Weights of a small GPT-style language model, trained from scratch on English Wikipedia: no biases in attention or MLP.
Each number is 500 + 40 x the weight over its row's rms, rounded and kept within 0 to 999. Layers, rows and columns count from 0. Numbers have three digits each. The size before them is the row's rms in percent of the matrix's.

# q: layer 5 attention query, 160x160, rms 0.192, rows 0-31, columns 80-159
# k: layer 5 attention key, 160x160, rms 0.182, rows 0-31, columns 80-159
# v: layer 5 attention value, 160x160, rms 0.206, rows 0-5, columns 80-159
# o: layer 5 attention output (transposed), 160x160, rms 0.186, rows 0-5, columns 80-159
q0 060:538504497531507494467480538585477463534532468466596443551448362471536474512499498556475457548524490457448508498522472416512479498506428549499514526524528514476503530485514503514496484495477467534493542486524496571485490499601465588493537465
k0 064:545486501583490527548498456491509478441494535548464576444454511440513501454404525457517419449485502486492487503437467457546566576606446538511500489418548496491503506514453560530567511518473505506506438462509512584548525498473397612476499555
q1 064:534503445465459488489399473482447471434415480489482476515455579488557452510463500530515542595509508470535498430503448512534472495503542470505488445520472493453548547549545537518482529455497494467520393549459493521471474426475493524479483494
k1 060:461441573451454537432467501539450424476422524484502524418492526462588503525567538510558559516501454502472513508517528496435559441503482465448466529531519507502505411487568452484476560528523543448517505474506503494489481486484509492462398527
q2 072:538473561508491413522474528512544525451463514478505464533482492492527504525515456468556446436627425510501446473512460487485516457512538509510502494502461481574507497529471475544428483452574507458496525512485501510436514468521516459538464550
k2 069:476440488501494473443477470497516481492491510456436494500522480543501424575493510537414461410585482460522486468508488458497436481520479509496466460485500560464441577501459510551467473432500547491540348387554480459546552511463493465489448550
q3 070:516507497492511494580426515521593534554480529501480416538446550559554495547519507559538453522436519514459532414475527496510491562474389525476426485478498530483513558487468483530455533424497507476510503456514395488540481585459452518493527463
k3 068:486450557520429579513505510617493580527516471426506526430496514467525528477415490463533513495546506548499542516523523481539586475540517490516505437547476457504578509493520482508545546544442569458444514502555452493453467422421449512478500503
q4 064:490500481554517475446413434513465445466453555399499578455528563552514535540519507500505525471555477561512516509541527551441555451546478502489550546520493497495432517508524527476499464481511460525509531559497582489559565473526570464469431515
k4 057:455508552480488500555507527499459485529476455532539462445525487486516440457517507467443461500549497505556484488507501495464476501402571496413521489476481537464465516405374435516491471471478504490486480499493498496510489489514496507588421520
q5 067:478526455513532525464546538522502559405462475522412546429542418468487531511468488464466517543540455509512518506517404438503562428543486469506481474471528540491408520507535484487545519500506569455517544486511411508469541516446579495531471538
k5 067:445550527445455425500507472418502491442417499564506505549471514569409495512468543473464428479537424541480566513532529515515479516513467516560494464487530469457448540499465486492509497580468470568481507481472421460514528495548520568501458565
q6 076:548529412502448528558511570517469550485430546589540590521477446551555560510527439523451443489493438498483538529501547460535561436514511512463547546486532523528546533456483532508510435469492588540492485496548484530514506465452473566538501497
k6 078:492456486527524495508460481458504480465495540538483505572524471453485469484453481477511517472533473478534514451505451571492485562528456462512503490470543454491476605458556449508553487574538417510555453423488402453474504464407495464548508529
q7 069:507521434536496592513532463411545528460463488541541561525511460585593420475493489503502517560506406466501512484469474505474504455511527458528479518441546486524523471537522491522472501550546489570539480495521469606509454510454504508483486492
k7 065:496507552509526504486555497502524437473416473521469569529521510448455469522531540501458531497474542570493472478501551542513512526519539412508494538566478492512524520451458513499467426468496471518503558495465490445476534486444477509488565506
q8 076:505422520498498528474565575457450479514545536501497488513507517504530522500533436468517459563534539498408470498522479501446518543530533476573548460526528524483507496537558518534547551506426491470503558502504537478418476472552464475519528470
k8 067:539440562410514501475554542412550407505494547492461428495502510544509471424540465510490462513493508506469511529476544465571519527522488505546477529487555502485568529411464536550513501487495504492468544423510515507476508514504466552470498513
q9 063:519469486488481579484472508499472400467571507503565545533561482496466507468498493471549502580471556481452490470436459577489498530481491452530577513478529526500448497527497461472460522560500453493507481527518500528535470474406529484497497407
k9 060:530417483571516621521488492463489458510496497501546478530523437475511459487486437494481514514486554529479484502483487486541572489484526508502519504536514472544595534451477601429543471466518455513533475501456544462473431494547460433503512444
q10 067:449490588569545523482532525511521484478448430561535544508559505443585480474531417515511504537558509457542492501490544409547546489436477556574466499507560532512535461493435464490490564507484555557496513509549467562518544533596456570489526545
k10 063:511509481557574498514476563477558524478461478492440508526444542486449410497504513518397506504390502555502492522512467624503514567525456459498497480388453499464464461473543502495555508492510522486498483483530448480474541537491471523522482550
q11 061:483473450547470440524493538572452499537518496452555465534498525521498555474529400497556553524467492500515541468555511496538510548516457487489463496472502525500527459440508468571473455485460405515488550451518510477475465524500440417485494519
k11 065:534483434505474500513544529510489492517513501570481431521464467485495501528520511486537489583516525520479497508490507501493474473539532538530531521499483483538543437516544534478542491463467487532494477524524500459536557469489503468441482417
q12 068:534527544441492586513529537541509481523499520446534517448537525485514553546442514510533425463476561422492497483498507530515493454496442464475546508534465455509519546422519491462526546518521442516468481446537464449426545555508493462588548498
k12 064:466545481454463536573498559565501518515541521511465525517498421540551529451499457512481511548523532565546471492442516478529604468538556510497531567559540481430523470514535415526518514519451516495463533524435465470513533496480507470467537510
q13 063:492527489483479550474556528525498492507536536466563526525467450490531471478529499541498505518476515517477513488535473463467437509507467482515445543535439493433526485517454424495519502473414437513490458452588476530480492570520505511503535576
k13 065:513551473456499448499482445590587509512482454533478477507442550441396532512558453396576429467533521520445563464469539486505492493449510498477527531450474508516526488452486492464501491519524526540489557473496476467483522454494409558541490532
q14 061:560544401529472564479571474575456434563476515493491517516457508537478543544589557443495498475480557536483469496492554526503510468472488443488601535559477500497546520529502448572425539489450481482560494495489588510450536462500472508484507504
k14 066:519462498456559505544470546489505453505494533471555537468506468544519496512518424516568436494555450509522441499419523438576532473447474549564552556462525529494572568524540508495439480498479527533484432489468464479501473522549534520484499440
q15 069:485506476452450432481475510454459551472471482453558479543534513474467535492446496504415446546528468538468531512541515517478439519557482450455391471511515489537485479517474517535559465410501475574517542494481513468457563473468463466514491503
k15 071:518474503487490502425465498453516487534528474531490503544499515500463545501567438471475496531572465528507470452460522471480599574481543534558441554498537539456489546522461500540514572567504474496516524439519468422439637524482530499514503531
q16 071:494563507547458484488548526523521547493518528540473475498488483528497449483534431579504515545450527555508562433519530528439501574451503461528433498508505512512519561477433450486433494522438508485472521505493478472600435543517533510516488571
k16 083:492534503379482579483465555565455559558462502462501488489493467499517484518510489495444481522530561531447557541494457516450468495526535550468582474510517485539591450499481504481538524504512498453421515539488506506542461507508474476497545458
q17 079:498498521533494479489540512459493501476498511538417554439535421455512535507534461484516476421559467467453386473468458453510495521564470523494521459464502482493506550490458509575526490517544509440458461460502456530505433455450528479527505430
k17 075:437562567488529485436547475558467455502427466594493489535565367577513484447509469552448459498521455426495478461512512517476486482520550473458542527506473559499444518524502510529515483462550501520503557437502567494488483529512509513452498506
q18 070:520457521482508493507566537494558504529494509520458517495500503524420484477496448441455521559519490500435551547470501479488499502528439513457485525437550394556474508484494524490503459517489480482514456474493440460518485533541538494432514470
k18 064:461533548488529427461517466543477481453491463525460550523492552532523538532520480377485498486527483506485521530465522563573496508535443573536554527517564473533469435508514498551587526370492544478505517469520512599499469527518488515484524517
q19 066:446571518518565457459519516407495518452556495493492451457498415498433549502496558489532486436477467501472461518475501527485535443531589505496593517465501553484464475555565443517520512528525526504532517503511585507557524451559492512502456496
k19 060:481524468533561452514540578531538437500501593486505570501490536537460561486492467536476507486469545395484465445429474500509415462375437499414480474530489494549523581441419469476461495510474439481544465493509495469486467588552484489485503564
q20 074:518545458438503602505429553527466493493514492475485550449568482504481510526500526480558487430541498529504497533477486494514480510591500529503530559471559606557489549496516476548535568507468477506423480476526508483474528453515494563485521517
k20 075:469485501496584414459461485518462424444480536505457564616523450463467436459531469506525493408531483560521517531561434498506468555545416554524462468447477500457470535513507467505507530523539475495483461537498505534541486508458529543507450485
q21 074:522457516477505573528508473524483471468468504556589442509519459541547496579548520556510537494531517521503488496527507516505536452496585488503566500474494554497518565449516580470545475559547501565480475537537583513403513415467493462543534530
k21 065:509515543494516524474482517503443445522489506478507535531535458516551571509466500539508425529457550480461474587524450483513505548465512488504470538511514498420444469532491466514522476528544481534467527503461602469561493401481516510509420519
q22 064:517469526480534543515467531535569512538540492456482456561476558533560521509540497464511554488547507536494525486581603579516449517501496495451483484490433506559578518529455489470487513483442503525509565495464408456468492556527498531365535481
k22 068:411510554479481462500495484493483580475601506486448465487470452467512504517536496512525489464454514602491520558495501427487494450440539555446497483446507495489613389454515483540569567468529433518477514566479480555508523454470498459516517603
q23 072:488517489488493529505503501495492497472397455497485555492531461498510455443396494469507448509524505499557478533508512470607522460540518503593460443440493462484493538535544517532461514491601468505436518556437443529499488516528443510549541495
k23 069:493548502529501461495500525545538501493452500484480533494429543599457452518546498580510517498546524557533528515492445581425494460453474475432485443530505565434463464567481439463533505510541557534472488485435536448545490527522584591530509503
q24 066:473489487475506446483495415452557555563483496571542494515446476530453534501551522536473481524512488442482533537480559536508526508514501479546460510459530539533542557393511464482480555551562524536461477476511503451595506502507485469513516476
k24 057:518539460539478501485530499468521564501587503506536521486489472448496538543452479574520557607531556486549436466447499557480513484513474529507541532512530481503575500533492524528462547478497518521431446574506513530537442570489569483545545441
q25 077:549519459498544541505431487437461482539454514479485472488491516492411524504563561501426480424477468531525546473500566470529496488463520485463470619497448464527435510432531539469496550530526531544491459478530522565494449601448528515528447537
k25 071:482487490487474528581493436514490504504537521474557485530463550474553509563572497540461448472496515456496482557499524466513410446422504525424502424533445515420412528524525528471492451510499541510557469577517524524453477455452468479512501525
q26 075:539526444511465488502488487384468559421432528509439534498510443541495461487492491488486474523420487483504436519498485544445483425518474447513493477453521503528448490541569500525454504498496536493519446423482545505535480495457492529480512499
k26 073:485530521482485558461528536495481420558457479497532524508579511575487471482551441525491493457439575494475399472475501480528511465471505499462462480481477491504468501456457499451539471509518508516488489431528475441519362518488506506492547462
q27 069:467494590521525457543543492459480475505520486493509487501476555429433468477478480524521528493591532497433610506471603589452459575487498483560457500566481510347524431504499558505523604548449540451493561512592476480525493517509489469490523498
k27 071:510440518542524477486539507482517487528492476445529428481554483508562506513528499492455527455510460484524534494518524515564544554532485529495458483494544546532495464430519478534439433414446556574558481494484504564456493525472514511476487528
q28 077:473520460554457467576523458471469487505459427484475581476452471522507509531513535494470479580516485407488457528470515524516516533523462480490476441505508481471478476599458452497504483589511434471496472557466451534478513509522483552528522426
k28 070:513502525364506509413482535504490456528486514544490513505511511514517519509538488534488540339456500521585498491491504611476546524460358461472510485491481534569449493487520531486478532466545528514497502468418528481524486510472535574534550484
q29 078:458462497503471537483494601533453509592556529546529504483514583480512541530507486514468542502403582537487503499473559491502501506481502447508577506567468500456510477453542485509502499494406442535474492489519451488498495503520522467515539501
k29 069:503489517462501541603524561483522493511571542515484440512485410439505567473558542484596536580503452464493521466509479515518545445493538492497518510506499529544482419466543549494571460488503504488460457534468455598497544493555525489521497472
q30 067:576458450519512492507623530561481543444525574497494526476546579454487495540549537464496487477555488491460487478536460519518435479484465566544459486505495471558502525461473523535454615478478447482501483466483438475494518521511421437545498550
k30 062:513424471436475495513518467508508454466512580474497493541597491517488487502519455506530405406566493493542503496512499501546499497469451507540504551491492491569476551508534479524480454553484510498446437530512445474432537547490438521445517473
q31 086:490533502554484411550575486464566536454446464480416575566506494452493463559496519526560517503514424484510442537541510501522435488483519476452488477471431430505505552521572507549492468565522478429466454538436518518495516473525500490504474498
k31 073:513483497568428521408502550546492418506480485529452476546583513504513487554495500567539455465523470557544488496552562609499525504518484493485561445510506524575553563526524506508417431503493563527435463468499498419530479512560491511470516493
v0 075:559440576501533550526479541541526436518488498478467574485508502510505500482545483477535593446571530513433450518397502475489552525376495460533572477537453466496494555549444567572511494537499479457478504491431451459463499417506538498461524549
o0 092:484524454549481457502549495487504568445484502543433456515510519459487571518514492515419499508399443463495497534489511489564507443540526539461499491505468577510501476490539458502480544461519463491483474517482540538493408540497495500514485542
v1 083:522519529512547493442499485480487537473557488490549447467447466496526517539399450474451486467495501531508572511459450503557422573467547498517540421495549537556502447525465426472511462471495480522562567496515441474510563545408513435423483565
o1 105:436528435434485489500514495545470548461455483493498474468488500528473479482524568566517448485433474547505540520473541512532507454513435487504487513510497440479482539506515493558552557566537458474543534503547543515466496448529416483546554465
v2 085:494451514516484574521427532520522460484510505466554587474505552512454441481348492501507557484479530468429510392406506436482488491518472515487519454455482528532486484438553532433520456539482505530464473567437456518514469533545471465437475488
o2 103:484536474491527432386531513530488521471493501449427504508542437507534519473532468514547438446439482487560603515504492496504478490476477455470482434529584502545512550519501518506431608517539459461534519514446497473491458489465409506539521464
v3 091:493503512514565463514438458572591518497501528489467526476490440520487536529461558443494500497538487487512489478446494429476541514603532512445481514431512518441483564458372471507480563491464432505453499521512482465469521501488555566525473444
o3 119:535570470441506486425501557467459509592501460478533504533486522509491489475589485463435468484521518499484604560488534518411512558499516455482522507505524549500496481531493547507599481476463520554505485479477475508481435576608442525472483519
v4 089:467509558583503600505427531559537452497481458474518441487480501504488545394456442488504519551440506524504474538440506451529522585544572515482457469530485514411499545516454467505450565395466485534579500555501485467462524568527482491408513475
o4 110:505547474515498557432523546577489561441563518498527540520589416506477427498535515470532497484450484431538532479415488465503540491488480515461517514534568500579492451487443523440555436512490489495513471523462534511462479499478478512514487509
v5 077:521474517498472476555516467507531538484488485584512599487520551512556536556500592491548441518577505527467456487468489530460498440492405505511542508527438526610595491531580477574491500525451536495475462443498491442510444460497510463501477516
o5 103:448521566498466455489571507480492485531490486475462470568481546544520469477459351530510576464539502458556537497544517519518452506550537546533475509438492462466502483476451477556521510527598500543495556585521517522482499509480495533569552469